{"lr_head": 0.00605, "doc_mask": true, "dataset": "wikipedia_en"}
Each number is 128 + 24 x the weight over its row's rms, rounded and kept within 0 to 255. Layers, rows and columns count from 0. Numbers have three digits each. The size before them is the row's rms in percent of the matrix's.

# layer 18 MLP down (transposed), 3072x512, rms 0.205, rows 2519-2573, columns 256-383
097:127118123121105098163126108118160142125116119149096168116113141119129171131139129108099144111142100109108120153169156121108171118085083113146150134161087118093122154143127123136119158132159184158149149120110096093099130141174184119127150093142132121126128133112080097159136129107111126138134113159116113127138142089131078149135108079084124129144128088114114115128122162105085129135126
104:134125128103098112119113142118137120080128146113142124111127081192089129117131118150115105138130129106132094166147102165114167111108126147076138137117124130155151153127106170137130125150075138177141087098114139139111121138138129127146135130168106165102114135080136069092143098143126156110135144143160129108109156107152106157113130116164137151108145127095147090131135147114150127089110
096:096112108137146100120131124134151120119099092081117117186111112122119116101079123133148134098113130140115090048105100109144087110095106144162123118073125160099126140117140144108118069140095133128124088118127166158100144178161134113169146131123125144104171095103137114129137126197089151114146090109110126089103136114121176147150123134086110130112090116163109134145138148143125111121144
104:155074149118130110135063128159104130117136128171096127110136135134153123100123145107090142132136210111093134138124127085105103138085149144144117101120144142136156079114115128107148098150115098104156077122159105136128186138157118072111132113096116152136150092128119137093124120145147091119103132165116098131104146099112097118116153120113104104110109110104139109155095073127098092146132
096:132137151100107132121152188121150133140090119078102097112134132141089107131151119166135165113084099135113119095155095094161127079103132108146134121109132120127126115168141132129154154116112122120144141152114093086131112129089114126122133124123129139091119120134147110109136092189139156126140139137154130110165109094118081135101175132174068093127157136103148154161086116126116119112105
097:131094169107116091122160156111127120124097143132100128112100121158125123117172139116163119135119140153121115122089125085115104133090122103074137148123093115135122115145154133077118137142105138099144081123094179095172150206091145099129080150127126100151155082088143117114074159161131126132128131117146110140076150078096135127124093146102098094135095117127113094095133170133150119129113
097:107135099125174173109140127151105109101134072139139117121114115114142126104127145117163123154128120175088085165170087120102160136123107098148157122102125120139137128130106122131116130110145123192126167131132091123168117126126141157124094167135161150100120067109127127078105146125122122112105130063113140136153121127126130150113134141176135159174123120115104101153093114130139102128129
102:125138100120145114086133114126156125120117100134136138125120105121161092191109144123144116136162092117153119127143172121121116120124135100114119100143131125138138120098139160137100107079130138098115170144160127095102175098129144137123132122088119136115145094176147088090124070145096108157129122118146155107153126136123145153100076123135097145104143152151101156139122120120139133084105
096:151156116161148110106161120096111166131152177098103133140127088095100119131127127079147114144121124120151111114144128182120189108084124150094087165144126088158137111095089134094159118147121090149126106111123130174116210115152127169133132167124122155151118145116105147143148096157174150153144147116115152099154141139107150110128144133111092135129140131141144126140147138116164133149167
104:134162106096114120148131134144159087072103139119146162076117154146153094093151122157128168114136103141113151151109125076093140117152140154089079115145107146094138135087150153098153149063139159153140122166135137115129122141130113149125114102123108127126104132114113104142154116162102124103113119131156073112154088091163131157106096111147152114133118050157136071125128167131112125147083
106:156097156116088147117106127104132099119117087120148136102134129122082143125139106181114132114131146109107086144136127104129155129106107130152097120130114132135134178093104157129130133149131131095139087157157166119122093103133147175123161178168108119114109145122102100138102121099118094112127117137144093139098073120093148138135099089138127141112141120139077103132107123090146116133127
099:126121140111068110100112130150110129070102135133128182110143094151104102132123108159112111149143150119136128082121100118170135137121112144113108141108113097153134145147121124103109113129112125149114104079110095118106157185111097156108067118148125101175168156142110156082126140083139145119129144145119106081113119140115112153145130124123144135107113145082127102128134119132125110095134
099:125169140116129067107142152098142172118110122136134152107151139146110135124159088093139115171105134135119149144125132124091112144130123139131126133075133123096165167122094120133141173123120130128137158160104124139147168113115113130160109129069123154137084141093144135134162138123108132108122150087141144147082145147153146141165098135093097112150107110158115138139099175108147129122168
102:107117118162087098132117103111139126129112082114097091130101165113125156132148087136118106139156137102140111105111165131142131144131114152139139153112138092093157136137132137137155134114107117113118142162107118133081136129140137113104120144108140169128117115155113156140145076136125137118161120115081173133128136157148122179152156087109114132142146133118113159093122156134132134128140
104:162126112107120085128087136126129094116123145135127153142122107125107123180141143094160139129141117082138147159112169115113129126145196065082148156070118157110104128105156109142117118168122170142112106098130080094131103148114126131144095150100117161125137074121139153141105128126127162125110098108112160158154106117145167105156144131117119127142123130134126103128120136137100126108157
113:104135142150117128103111146163113108131145119138149124111155123140174145106120130136152151110112148200147100116112121096143141127131131111118146125122135130130125118140082089090104135133114113127149117106125173126098153152078151081151122133085096172152125125132120194114123131125132076156136110162151120159143099129150103105119138115135113128115163131106127150138064087116138102096110
097:146116134123153139125107150140172140110123145130117113098123128114153150155119161127070106124102115156114133139140126158122117105142107088164127167135123145150139070146146113120150139138154148127165134092129140089095133122118104082081112138134109109159110142124163127137125148164127145108112151144133123112119136093137140112083103108082156126131124142117115122149127146145117153125140
092:110174115140155137136173130138119132114103096114090163161131134126124101154097113123107153094108131147134090131127099110147149155111140139136067145096119130040094135111098121099142096136079135148110136152151130106128132106100092114114095139115130115143119127117096101177142158121115144105129096128082178114110101139130133112109151178129120119131148136092129117150088118129161129179088
104:110127152131153105115105087128150137201132112126118109142100163156158134104117114107159144119122103109126093066114096119155192124103102104111105137159130099098130106091108144117125122119138133045124117143111134141166127125119137127137119113146174149138138126177154103159099105115173137153122120110173157125062129071136114153116116119099094118128130120159099127123144162131141107114132
103:107129119133110115059098158139093146121124091099138103095082116143113115116067115135125141134125123134132109137116133116145111148150127119114191124165082131115139138096155150182139138097100093135126101116136098141126154170146128109120133153157109165118147126125120129149140090100114106081132152138098107109105140127130079139139108091117079129075139131139157146139110133160073131153102
099:102102128106135128126091154156108129102093115139120141138115117145136113131109095102132136133099119145120149078113129103127116134133151132114111115158118117108129098144167159160133130105111105121127119122122115147139101125087139192074121154102140142131133122126152169127123106150098157163171110128082113146133124125131108141104090133129131130115118144115093140142141132121110162124107
100:114126113101126114105145129132106137117118164098122144141152186162119182122082090085130174121131159162118109125108176124134140129159128128141104110134176139147110100099121112104151093161131104139116093105110135145102162130113163138088159138084087151150166122117150108155152130098148121120134127098114125143122156082165118164129124103132136119159169135094141081158131123089153104142157
102:103134133121114093133132119167160096119113122124088128116106106134120139105121116105146103090122106150130115109118130112072141163150117090139114116140093155130139122147103151128121086146132094122148136094128120128127135148093097118110145072105139164134141123131096109119085101135103107118125098094072143162124081143080117157085166090136121079144145108126105131129161093148088099173127
106:142120105119137164079096140127156120137104096129095153136136152062152090116134144125146121123152114135174133097100156144153104137124124126123135062126149156107151153152136125158138132141091133151066120128128167156153156134122089115130138128094167123131124156173121140152110129121151143091100116179112129123122105117122131127141151109146145116136139130152124141126143095140166113104122
102:112085172113092119150154173101123100122080123119143089122139165135086135078156150149113096156097150147139134131128151107161157173161118135069139149118116138127144110136103092085086125121115107073124139109099120141128110131116148183132089133108104118140159089121119132111111110133129114140119124134153113147132124081124116158149121140097135129150138136155118096137149164134122073106096
098:098110205160088173135123092139117103180121098119112209143110099082128078154069133105115110133121150143166099118125131131095167133149159109142116137097143130099140174137125093116113121144144113121159123111117084165124106184154153170134091158111100102171087094072113102128099162098140090153117163118153122140127169164101106105151167104138144153131088134124142097117148101123106135123155
098:157132093144151134159106159176130106079121167151089113094143137150114108132144046130080153118128128154109138148110116157125144129125122136105123149166145121068124149133162163101136096123137116090105126138145171133110107125142137114129149115136121140135112154146112130115142085136092108132124111067129137122132085137099143127097099095117147156146114143154157152162111153115064132129115
097:144126135120080176160113064095094139116127113112101151122180142091106128112132110135120108118094077140153138129158141081072124112178080125084161131108097145105102123172155144138117138167128167095122098115157119087097113106116098140131093065114162115058121146124145132101092157129146089160131093125109117118130109130156134164115143147116129159123094132121105137120118146077167131140123
103:135140118150124118106137106154151119135156113137140090128130100189137068113088122137178110161144104170127089100124100138102144095169090163120122156173130129109147156086133112119134143172125140077164166114133101150150091126129147113159136171155126136149131105124114155144117102156096104105135105158130101117110082125130167109101134114123151124152088156118073131147091106123163147132172
105:089181106114140162171118129138147115084133174133155126151122087087161109102123088136124116156066138167157123126148137142100090118102145138108127113158094136115130135115171122117132102163123151150121160097094128106142132107116119156082157108104123154105142069121121131129089114161120150146120104132098133100135154130087143144084095084152145078159136117138110154126105163098128108111146
098:126103159096171081132118117123100166089110153180136156132177122133121128140112119118125130139132128138127142087117181113132136114169136098117070082156125114135141088179152140108139097177128132162123124145117113125133122142126122124124130099152099160125087166124132080111150144103175146100154132149103113085154135089072115146168111145110112160140103135147138147135152147142093116085113
101:146080129067089074148067166136161119162099095154111113113101147110119121115104133131114108128148159126068144125157131164100117166103107130109143162120107136152118140144123088142127146089132102135112098112132159131097151134142116102134144129151115126141123126156099100127091176081156111133157123070108135177111095082121110118119139149098134163154113111109116077135100098115154130163154
105:095096068097108125137138128136106135178136122117153109113109159134089122081111092139147110114137105151096165136130120106138086096168155132147078144108139144129088086124100148129103127103127110104144140176120137134119119161130178135119105114155165145074140089108090147127113170118110116118122054114103091154089131113106114076110156164062128128104115156110121109146140165150090091152140
096:105155124146113127152121147129122122141123141164141112113097109108113159084136143092101116131120114115152122113156110132104103115107181124134108134105144120136144147096114086102139098082136142122164153155135144107124116110087138127123163113097108115115141134106146099122107109166113136104136137105113139149105154144118196107127117153116133125110120165104164080115136118095095097142107
100:146094110122140108092152110122168104118134109111139105138137129111091113151134136153124146120149099138140130109123109118115108128075115126108186105144097078124131094149112127140159170128108130116131123150111072121105120124105131146128120107152095134096144114109078136145105118137081133072135130148095143163079135081119126144152131121161146114133141100127137131092129132143138148130118
100:085113116105123147149119147103151117164112120085078123117139146086138132115122121152123128060096138149140156147127162159138123105149158090101140134141120110095140090119107151113160147067133083150102137137128148141146125119138121124106085155109135162121119129146107138078121105120127136086122132085055112133126072104121104151113102150143088108147113143103097098116128128162157109124137
098:142096138084164098115097121103112097175138092150139127128178145145133140162166153137119127173106102149087189117108126138117154125124140092116128205146117136123103104124096145159094155121139130136109125134125167090123118155145133138116110158118084134126134120144157096103128087114165148189145152165111089135122129102101159104115162162068126137102115121117113135141118103131150107118131
102:132149120113150142132126104114097105125088147136103178117135160106132105146138153145172098117129145157159100112153114116133173111161151130176106148132079156115117196190118133122138095131127126149104080126123158121075145134119162174134105157150113164096125100149130102122144102109156215090172163125125127169101118136147158147151085105110105139133150097152133097132123125124142147113189
093:097105155127112144131078139121129097136086140111165148131113115135122107076133081118120094074074149136128128079131155119114097089111130100134097129130151137123154116119090084139119123146101156113135145096082131108129094109144108121098115104125124142099102148139096118123115116120122122178073099088130088121118079130136145163142165129113099098096147129104121134140100144154102138164061
106:109128121121135138098132120127102174108116141161111173142110138117113182098145085154113119106143124156136117126097111129139151089150154144116119092076105141096141121107138131134130112110112127150147151123080098111101188129126103127134110143127166115120134144060103109085119130096126144134134156094114158144139123134138187147112125138149154152126105123175100104110125174152130140122156
095:089151134121150108149118131152108133166145146131141079104133145114116138119169172112149114154152133117119154106139113159112126119098135136160139130178107104096145122121095140172134116134106163109150129119106155138127141079152143141143164101135109123100112126102138121103117154139116104184109174093120109146142123141140157136119102128147136149146094143186119158124131135128111118161091
100:153127135127135107141133131137143142130115097113115137084154078103195120201098128095168177093124140088160102160162148098130075104131131116176123124153165092123118122122121153123100148094109158137102145087160161138114124138129105107157107193166098146123144183137143138141166136135139142127123135136132132142152086124120149084109125094145122129152102108133135125109163179097149160112149
096:112086120147092088107133108131140152100135125122133133172100116126159124170096173157097102106112080104105161130104137150107120134077127157114091126126138103112160107084109113124126166142098134064106122161117121117134123138145103074097092136164103118096153140125104119101186123135105156102141102102141126146091126145158125088120133186124134151129142092119134098138110148143111134148114
102:154158131158107128129098098152081152163124129151065122112200159150119082136144130114106133155117159125107132104142124119107129129103163144134118122169103131127119095156157120131139117138070121139162125194207128138129132103134157142156121127130088167094106132143100114145154162114090145092113066117119128115110145145104154110077110146125151127128090117171143134151144131109212122115154
098:123119087178102140148098146110102105153128132115119118138136117093073090155170129124120168107095145149096144152111090092111142106128082125091126127065132103148114128098111077118109117155117136125119092146130128124089165121099143120091103121145100113132148142083101087130066089154132092095131090110117136130129149121100109141130178120090092130124136129110132116081101150121161125123153
092:130127166118126132082111110118092115081148143097062102121110146104092135108153127153099112102118142137143123138110152123056073114099090120118113124108151112119132154119121128122148132115116131119134098129108102116119153131133163146101113140129126119135126097102132131171138163107136111118175127099155125101077108117126129127135139159108115178139103131124130163131073122142097129143188
103:117136147133128101118131142132099143118133100159117129128119094116131155096113123153085130131133144067142140128090092146161107112097119142134115123170162094151145086121104094134121115150151113125124124136136128138131092080128128169157148074095157166164145145068143152149109150129136166117124100147183114114130116158106120070131138095141142101122116134156109100137117149119148162114079
098:160151119125142151148145134122167128173152168122139110126127146165089099146099128114074140117133168098078103117147119133141129107126113127113111157106147122143151151133132099152147163080163129137133174148095056119112133110172162111116157132119107118114146083148086096165129120115137090123123128102121123156135164118141100155150136227133132096151123121149168128117144148164169107089126
113:114161112121104135152084146135095130074136141197124098137161162089114113150140119136172104165136106167124118152146147141170078138123175141093111095173064129120134133102157105130167155114134127093139149123127120099139134093134136149151128092108092115128136120129111165142094105126132125121142143118151152125121112129112141119135146126130140139096090114116131126156101134127135064166109
104:082124091139145158149140149105090134154106091116107131049080167124153142122112136154161123140101149116142118122151144163130123149102143080105103133126110129124118122111130120117137137081088116110148102142138154115071116116123119128141109120079106123166150093115122137100134161117128127125108089128147171118141108164119115164160120139054142124126125097114111137162143073093095118124086
095:114146098162133135137103174127129126093153156121141152089121154131137113147122133141166107125166108185156096133116111130115110092185119125156079118146105114163121102128146101112141108110144106104112119098119107117110119123161126130153138130108156148123107167119111159113099087105099133113122105152119123093103086150126113108134094134095109128130122124145077107152153166168069144125137
106:142168164116166138123078142151095090138099109101131150175135151101112098104075135153143119092127134109132213111110085146131131114153110178094131119096151145141139102113108133156117148117141179157138147116157144154125130134158108088148132135131125111120088123127106124194112140143120129157112111132119134124144151101066088131122099136141128140125109171113119146135098103121158099108124
108:132123145104123127114151061133126095152149151150133126096140113115133125188135115151158105135087138162101108117163125082120135148134157117145118079090117123104102097122162118147088114140179137132091149169132132121172122130121153142117107129095131154150107110140126139115116124130151111079133153177174114133093167130129122115119152118097114097150122122068131140113174102135124139102167
112:121089105098139098107130155124119129139135113146110100121143144146148127128142150052144139127130150136112115108140119101126126110125140099125125155144141128112104097095126124107176148128124153136124171089126126145105108115181125155154107124111161120096142152164130122116139109122130134165114121119141117099104125129113112162088123195153110096126060130120161159176138101120128146119117
098:103138158096124123108114130127117107111137100131137123114151118167065145129150143121081120121098110100142134144161127085110117159103096127138184124146132143118121133127121124140138143116135129107093102129157122146093129128121105179148114128115114148141138135111162139149110093133167163148123105129148110182139096164124128134098125082111126157116105115136136113163123136120109152104114
# layer 18 MLP up, 3072x512, rms 0.118, rows 2520-2573, columns 256-383
099:128132124158166097173104124117085135115156125109122128148158103145135133139190143134117164120149139126153145143096174129113108133120124117113132097145074139119160134108153111150145141146153164171072131111124125146165179134131139139118091115126093161071113171173156104149142150147133142126166128144132134129117129131136140162145120159152122110133152149123159126152115085138129136138096
098:077141156130126164082118140151130102134128106136130113128098107091142104123130118059121127109127139182115144144104173137161145124164117108097128194153171148114109119133172104126140129110132130139107147115143079125143124163126144108153137152147100115089178119144112126160130139146142160151124159126121110120163155110125104147153126102094133139158124139120144140157144154192140147158120
101:096139105142184119143090084090099160087120171157115143114119123094112152132113155130094110100101134120131090160098143095147131123116137157170134091110134142151134130105133111105137094112106110117116081107117117112144112136134123090153104129122135152122100127135145118105210141154116095112121132104156134121173124111142120130119110132133156139127135123153108080138167081123102108115125
093:116129126079150139155126141054169164166120171156093136147147157141140119129136112107152168118115184132151151159137145136121119175163103119128136171144121153094131133125161139130150132134105142138152126093112137120169165075102148096130120100128093123127144049079118083144092114126158129141161144155139108119108146114100142099078144095149069176135120169145131118124113110102148161148120
100:139119143089096093099178153130106141132144091145138129151110163104151104109136158101138114163132141132145124113124077121163158146155139104125187200115121121148126108114141129125146119113134120122115108148134095107125119113128162135174121124159166134149142098120121079150127136121173123118116097148134098146140124113140146127140108118143161113174140149105087102133133138127120138137111
101:094108135120084094129155097106112119176151133148185092097150135090128097109077121160118133122154154135129160139167099122138121143112107110121140096100108140163150131117116133136133108099108135156142107134145100135123154128105128148127125150107120095155118143143107169139137151127122146158109141123143159161135144160127140144109137151116115109090119148139139128115147131112113177136108
102:135103162117128100119138146141158121154176138110160108115118155071123126154090161114129115177111145149133142107128159071122120123113119104087094160130162144151085152133124129169122112140106120162103153129124110131106136168136132125121123141088135151127144117124136149157120111099138111095137122163105117102125111158087116105134112133144086086150134143139129169126118134139104162149127
108:163115157161124161165088114145137114131139114134108174172130139146101144126171103117100125135106137119129097164109139131120146120111129059154183141124106146122118139135135119091124160139159119166104149142119119146075126135122155141118081104129098085103162154089135170118124139175168097127137148071114106158163106152123147135175134154165142122124152112133115168118150130139121146110137
105:119132138151117118114130127161141141110149139091095130134131135138111081091142101178131126108128139116155078150112153104119105146140101151131123116125109150116096102146123094069107169161137164124104148119112120149112114121125136075119135121073114093117140148153153131129129126129123168122156162185120121079119149158105153112074135134121109122145111128111139124152089152108112103120140
097:148136119142130106118170133142136104163157118114141121131139084130128134128117086123098136165130104103123133163133134144093174138149119168108145101157161082108157116148128114122090128109084113156075182097133132098122118086143116134154115106084129123114130154155118134089093091099135131125100129175174086139148147179097132189145142085120096125134131175162128128114147138106129148118093
091:136116129107115119119168122089101131140175117154137139149141136127140165098163165089141115109180126132118113125105140152120097132174091113129113157117159110146137156116090107170174135137145165151123164139087142119139135121111118101171123131161165139170092115120130114155154136174165131098158104170156137156103097102103152106136150124140116153126106128166108137111142125126147113128124
094:103124119124122180135118106179108095142158158137106097124155113127091111125104072131136121167135105134127126154140126117131126129120129116123105105139068122128118155148113139134128151126091113077107124111174115104112142126151107142153102131139160115099124142088094121142130120136157155112124129108104094167119117161102129059081125163133164145121094150145087079107133147139094079120075
100:123155120132146121099149147147141159146131127127141095153117141145147096130142141179113132131113123123143120060127107126137113128129128168125161135118126111134132115126118125156179089098125075104169097103150087171146143114134135111099092109103179134090138141118140112122126131144159165154132151118125133080154085117120150150150159135114122130119141091168140143133137118182114159134158
102:161129139151121140080122158172163119135103130131127136076095122134141097123123091102121138116123135124151125105081117091104133126128134059142137113157105142133083146148154173109133135152117128160136142128121102169131134115130119155159135124145150142127184101141131110168163082157154159161124089126094111133111197142118149172147174119139147142070114144121131107135123135160112161129160
105:105116158152114115123082119095105135163117106179157158105105139144132127120117135150149158131129108126117135152098113092162094119085099145140120125149154138117148149132121107093132153110108144090095117089135148145114131099147167132139087136156114144149163129165118121164144129149116132112123123131124109121079119132135142123135178095100164119151151113126146165106146106127128154137092
091:125081112133148150125149122140135139191124141130105134140104124097124135088126159124118116098118156123132151144123108108125166098173113176126145126133149123114144159149126118135112115133143141122128139130143190124118126119144134168117111151156114112126091142133091122117152116146188153145124122161137092137145110086130106126105093175138116159152130120105122118152114149135113094108175
091:097122132157146137128118122131136142130127135123130116112106124124154111123129116107163151128135101141134091119120180171120112147140138162131114103147162126158136148107141109121116130136128123123088196117110139138115126103134160111096125096133170137084104097101087124136118115133122129128116128127105116130110107125115083136136132117130131131147131108140150136111175106056172138080122
102:110117093111138179156110090131095149162121138146149200134107164147133105136098115135161139119125132148107084103101130139119143079124126115144159138110089157137126129145145124180145091102104134134125142166100141110133154111151114098138094140159137108114140127089163152109092095162129155100188100099140139155106091118145149170130108087124106105135202131135110151134165144100130140134139
100:142150119131139195160106138172067147129138134123121165132131093108116144133102109164109135158149167129084130074162156136076169122127120114162100122159101149145102107166127118148137098113120116170131150161162134142166114125135140159121110118138126126121138140119132119144073128151141131123136138122111168123134089132152110099178081123125149137114124151107093115125135111087112135081153
097:080079154102124133101133130154112132120137118162160141165127093133121145120137137151131180095159123113158116167148073150142146120145134115131145141152132107137129129154111121139138115150148115121162090107120116123131128127101119067094094102109130109122151133154063150147144159112118135080102112121156147093116139083171109147112169081117112157141104160129108133080154113130088117118104
103:127130119103129161103145140142125153144176177106093107145110114089123131124145129181093171071116139142160137120102139118089153092141133092125132100137090120130152127137145161151144158130125146144128152118131128127103092117085129090112162117131160085141145110150111112129085118126134123093123149114128100176123170093107112144170141102149127116144113151145128128142091152141146144113084
093:112147112141105195136157099167148122137118150132071078152095100118116130084127074120116153127142115141132123096138145118142156130161115115120167149101117090141081167136104117112131070130142165123127094113111130129139148123081096160135106111107102162104146095122111123115117124113130097117097165161125139146133110150116087088129136116140110127131103121157175119125136104135140133074151
110:131124152108116120168107103121117148115136123143134129155072119140097154114141130124090102113109133148139114130153142144105117121160146101134103144110116087167105111103122095094116103134149115132146138133108125074077120066146145139141135140111153120106127090104159092140126138137130099118124128169150123123130111165159133132125067164128150110137127119123120175100153148131093141139150
100:131100120140186140118148142087084125129098133103167118120126161164167147171099101111141122132125157151120119136097109113116143133146088138094153101105126120168098131139106145134144117148116140129171117123139168120129096137151165139100181166136134145076130121169141128127140110134145112126128166133087129079133137111145102107093068147100138124101105165152126138117114186133146102135097
101:130148195159128111154131140159136111117159120173147103111141143119159154076149133127130117091102161139104139131108158097136114100139127183149132135168145127101141099130108177167111147167115096112101099096105114153113088144121091163133153147176123110089133092120151115121102123157110129147144162136126115060133099134148150106142119112115152063111104119165098082153139112125124126142104
096:133099076192112168177160133139138091130124144123108145128156143104174166179123158123154161110102138175151164112127113152164095135081143128151148134144132106135146124075125129117103149136107144106133094114155151109106149089147105101114132129155127100114166167116097128104098123145140144128097121103142154126101126121156128117085109144119111076140119185123124180124161141098148131105161
097:107124201103125163126132136161145157095153174141125110143115145155135109106150113129096130126113124140106125107110121150120156148126146103159117167097158156102128141100120130159121169109108123132092162152102097104128118119140099139148179164165126111161148112036108153156117119123131136140098105143090144094136109162114135108141164149102168110142110156138115131135128143135125150122109
101:092134096082101127084122133118127140100119100089155111084139144126132141093134096070076124118111126116115145115099121120128150135081134116104088100134129138160171082165125102119130135153097179126127147114093096089106140122071095100129098121167141102143097125153113118126129120083127165166130129156132153105138105129131102117085088165096112106137106125130121123135127092162135153121132
093:119112127090122103111091106088160108104119165157108084102123140125136129109096137124104125112128118112103101139141142093129136139105138178120125113127117110116105117126153115079130125130121163130164119142104143152096143070105132169094094100124089123132125111121148090101167141134099155132158176156133117057099172149138110129143117133113132128112129138063086101160132111161137131105119
103:127162113135090129130126131103124089195124115095106136170108112076168089114141151142114129124141109163139150131135097126110117135076126134104112112157108143125121117132145104125137164157144139103130164097143133148111150098120153114133131161154139124076163169113128140169115117139104110127126124121125120119156135132153165120112134151092122137117154132131115105119115070108066148093129
096:177113162120136126116114121167143132130157159145107149160140113114156130096097150148127114128142141150121119124127091117112120167065136128105137148153104138116132106145174132159122141129116114127180135147154173103114135094112119118134121147142158117113116065080085120124095151138139141132144113113156104132136104109120129167146142124109133165134172141118130108111120126159111135168144
099:110083110162162072102148109127134102126103144100112177136160140111110144153114118135112090166139142109098136112112125143175108120127183149132108096127117100127158117098121141148124091125124138145118134136127126128118126136141125121150110085146139103099153096133130116121100148158142129129161142118125116129077131124133165140111127093115101127128129129138161112138097095106127145112100
098:109170146113100113164126116139098137110110147126127137112131123147150105151095092119129141078136148133139090113083094109160128149163108097159119068103131106114156119094129097109197098124108135126118152135142172126124111116092072110154100137137148115105134172157099178157138133142134155130143088130135150132148160085134151110132104111133090069126139129128092140122168138164155164127126
102:146128136141090133135159115142143173133127135112133154110118112130121123099151088168103121112147083145101130110159121123141137118131132140171117125153146119149119098101130091164141134121155124112120128137173129095157102121145077101142098110161156171137148165125135153130143128119176088126127122147123108132153082196136200131109145160126113156136114095116138143148133166144147148104130
094:114147172158086124134109097151163131172130166120130084098100140112114112154101157126100126197124147138124133128094139115110138150082135168131164094106108107104111146121081084153103146131126129126136148127112122176151083102170155127093097120120104131153112126150125080136105135120061101143129111125127131155164114104132132085116174137118147143104123126135139103124131109101127117091132
095:121126121169093111122116161115124124107134091140118138103097132095196164172133165148145149131124102114127105136107095148096098152071108146142201134111117141154128111171135145134156137078138137149107144085145148104148150183159115121148134122180099135098131142084139143155126159130117122120075106121138120152122168143153139139123092137148155182102090149131153132138156159124125139122129
106:127136079133131131133128093156122103123120117115111105155127124089149141145106130094111155092142152099106163131074146114153176148169171109160100153118110128144120119134131148113133172111166100114189145083131111122090129082116157095121126113132138125162136097128104128132096125071145141108162154147147134119145136158124156154109103133111139181124121092114102105106134125137126103093119
104:173157141142106098138154110123110096114117105122116138124137107183152146116101144114146138145153113169120090164102113113118100126145117136077146115130120126107133148137120129104084107160127106165145170149184103126095105167134105117137072113135167093109137072189086151149123116127146083134116095153119076090115122128159134071146130111144161057113140109102135163113081141100183134136139
099:156147139170153116130132106157110100126150123066185149099137103113080132169157169131139116105142133130137121129109147105137131164113122144143131152141099113145126104140095102162142119129152140126145153125149131115125132123196103097128178164103076095095152145161123120110129093096149101095152110101098164102150158146167100132149150114120122118162133137160129112178162151134091112126135
088:165115128166147073128142119163083138151138158142126117127124107106106180096132134091122067138108130106098153122131131056084147146106147161080172127128143089150110089152127146138120099127149132153083146113124120118125103132080122139106094079106098113149070099121118132098136123105110144125135137128092135146132120127104127126109115162124095140098153121098131125119105144096112111148090
098:129108157135095199155113126107156163154117095132133183132142145154158171117120166127142147100107112105165116165102117112132173125102153077106161126142119118130134166117152156117133135113165101115107136170165116139104143139134111115129158106140099095138116131152116143149097180127141096109147130090109122121148141140178157138090113096153174163064131130141096160121108143126143080121125
107:090095150115118113124148098128092090095164129117114149189103118109158119153116122128120124137099081124118147147103144094111188113091178169130174127129116126122098126076084108129135146131089134141084100122132138118126116118102140095139157103127119096126127161149140114119092149134095109123173102136124137114099129117145093097121120176145127104092120154104139106103141166132105177082138
097:138142134077110123138146138119136178118146170140140139111108114158148115119130132160128162133158137103086131136135108134098150126064143136163143128135145104138120103130103145098139138128132114136091149111123137174106145164122100087143153117128170093099170142161119137129062126170085141114157196165139140089214110105134170104161135151135109132092118129135140144137116102137153162113123
094:107119125112138077120132118102127108141144118118163109117118160184129133091151096151153097110135128118162149088107107155177145124168090145150117112106160137101184127103129118146158156103184160123131139139135124123116158154132108142148137129118107152098133137113121117115125126123090166138134130135137100102138120112120156137090106151120145125111142145142109108117143178142090145126116
099:103125139187102095104114130128143117090154173135154117138104124154154111156126112127143132139092154103147131171112158140109132123121139119146140118124154109137137145109102132117146139084097148203110170131103171107146105106150127111087186138092103130170146178112145101130101129140108100075158115109142140145181152158133192152154118134172097131135111154118150149131089105120092108115122
099:140165113122139104143143130114123131095171083168125111128142116156089146173142129125130124107142171128084096105108095120132119114135116156154113153130140135181143129150124096121122145135154130145095113094140153157112119145112141176144137122151171153117184142137095127091125137119114125134155069142170127123153162121172095127074082149130095137153106139135102081109096100152137134110126
096:140153086113165146136136085071140083180099142113148096095163131151106130104142133133146160107138188110125113122107152155144140140157125087127136197155145148140102158126137145100146128120142131122140168166116151124181155170122115122124103134084126128112109149135117153116148105154126150115097163141121130126159133108116106179109108135137137100100154105138046124152145127147152094109116
110:169167145144130171138103138095121086151156088131172180123108105126109129140101119157158133167108069126134119144104130124147146158144110110096114136162163111126166179124102129161103153120142105133102136126128146160109147095141120144127119139109119133136120111191086170155119205150135121139165114160157147144125136095170143143096103147137091111111128135105150109055087096092120106147123
111:139121122102108135100133151076120109143126125119173114129135090124090104155119117122117085150158143125163117105191119133142154123119146085084121151101135130136153116096141143111101084115136125127151117137127142133099083164136147092128069115148090115144126127121101159104140160188153127108120113150107188083129108148145084089113114124126115126131149147089144141094150107075138126136164
095:130164120136202158109162132181126114140153116134176105123087152132145121117137171164104099141175094144171139091106132135162174129129117111143100150140136142149091145194124119101123145104139100119106107122158150145083127125170159122129064109137132114094116129146158130111085069143098151114128150115115158159154118078175134124142112151157111104141142140099136171121125087144105128145122
107:137137125135107150127047132108147092118167095200074153156159135131151121092081156147114130135118133139143109109128138144090171119156086123144148118113126085105142111124094113124120150123145143109110156152141176142112124115160135198145096126130128106151164073111122131171118128105140141091090186127128140164155097114102123050124178169186089148089108141121105140149123122093126131130139
109:142163098134127166206153136124127109154142134094130153118109119109094155140151127123142134102151128124199166169155147128156158105132113159139113131149130143161158166093134184106149123120134110176097157150133126137129111122142128165119178154136138091178142134163150092162095145148089141144140124146143150133127157113126126129139128148128132114133160125123115135108115128136161146134135
110:107085135147076096136144097199138134162154184148143111114125111116143121128124112143075104119102140119104102099108181123120119081123180101094117115105154128123160136074118117155144114147141100131098129135120123090104149110153137169115128131121159147124093148122126075133144095137093096152115100152122108135162097128131139088132133126107134150114148143111133095187130119120065136116123
105:140168120163105092163124123094116107128134119166129148121097147135106110105124117128121125122153097122144129113138139142121106124171141081121121121089126162187112152123156117147091139167134123148152119136087101127111141132067182091106136159113135093138149136167096169144158146186137141110141111075126105125133133141121103131094094134101123108155086104122131122141176113150133097136141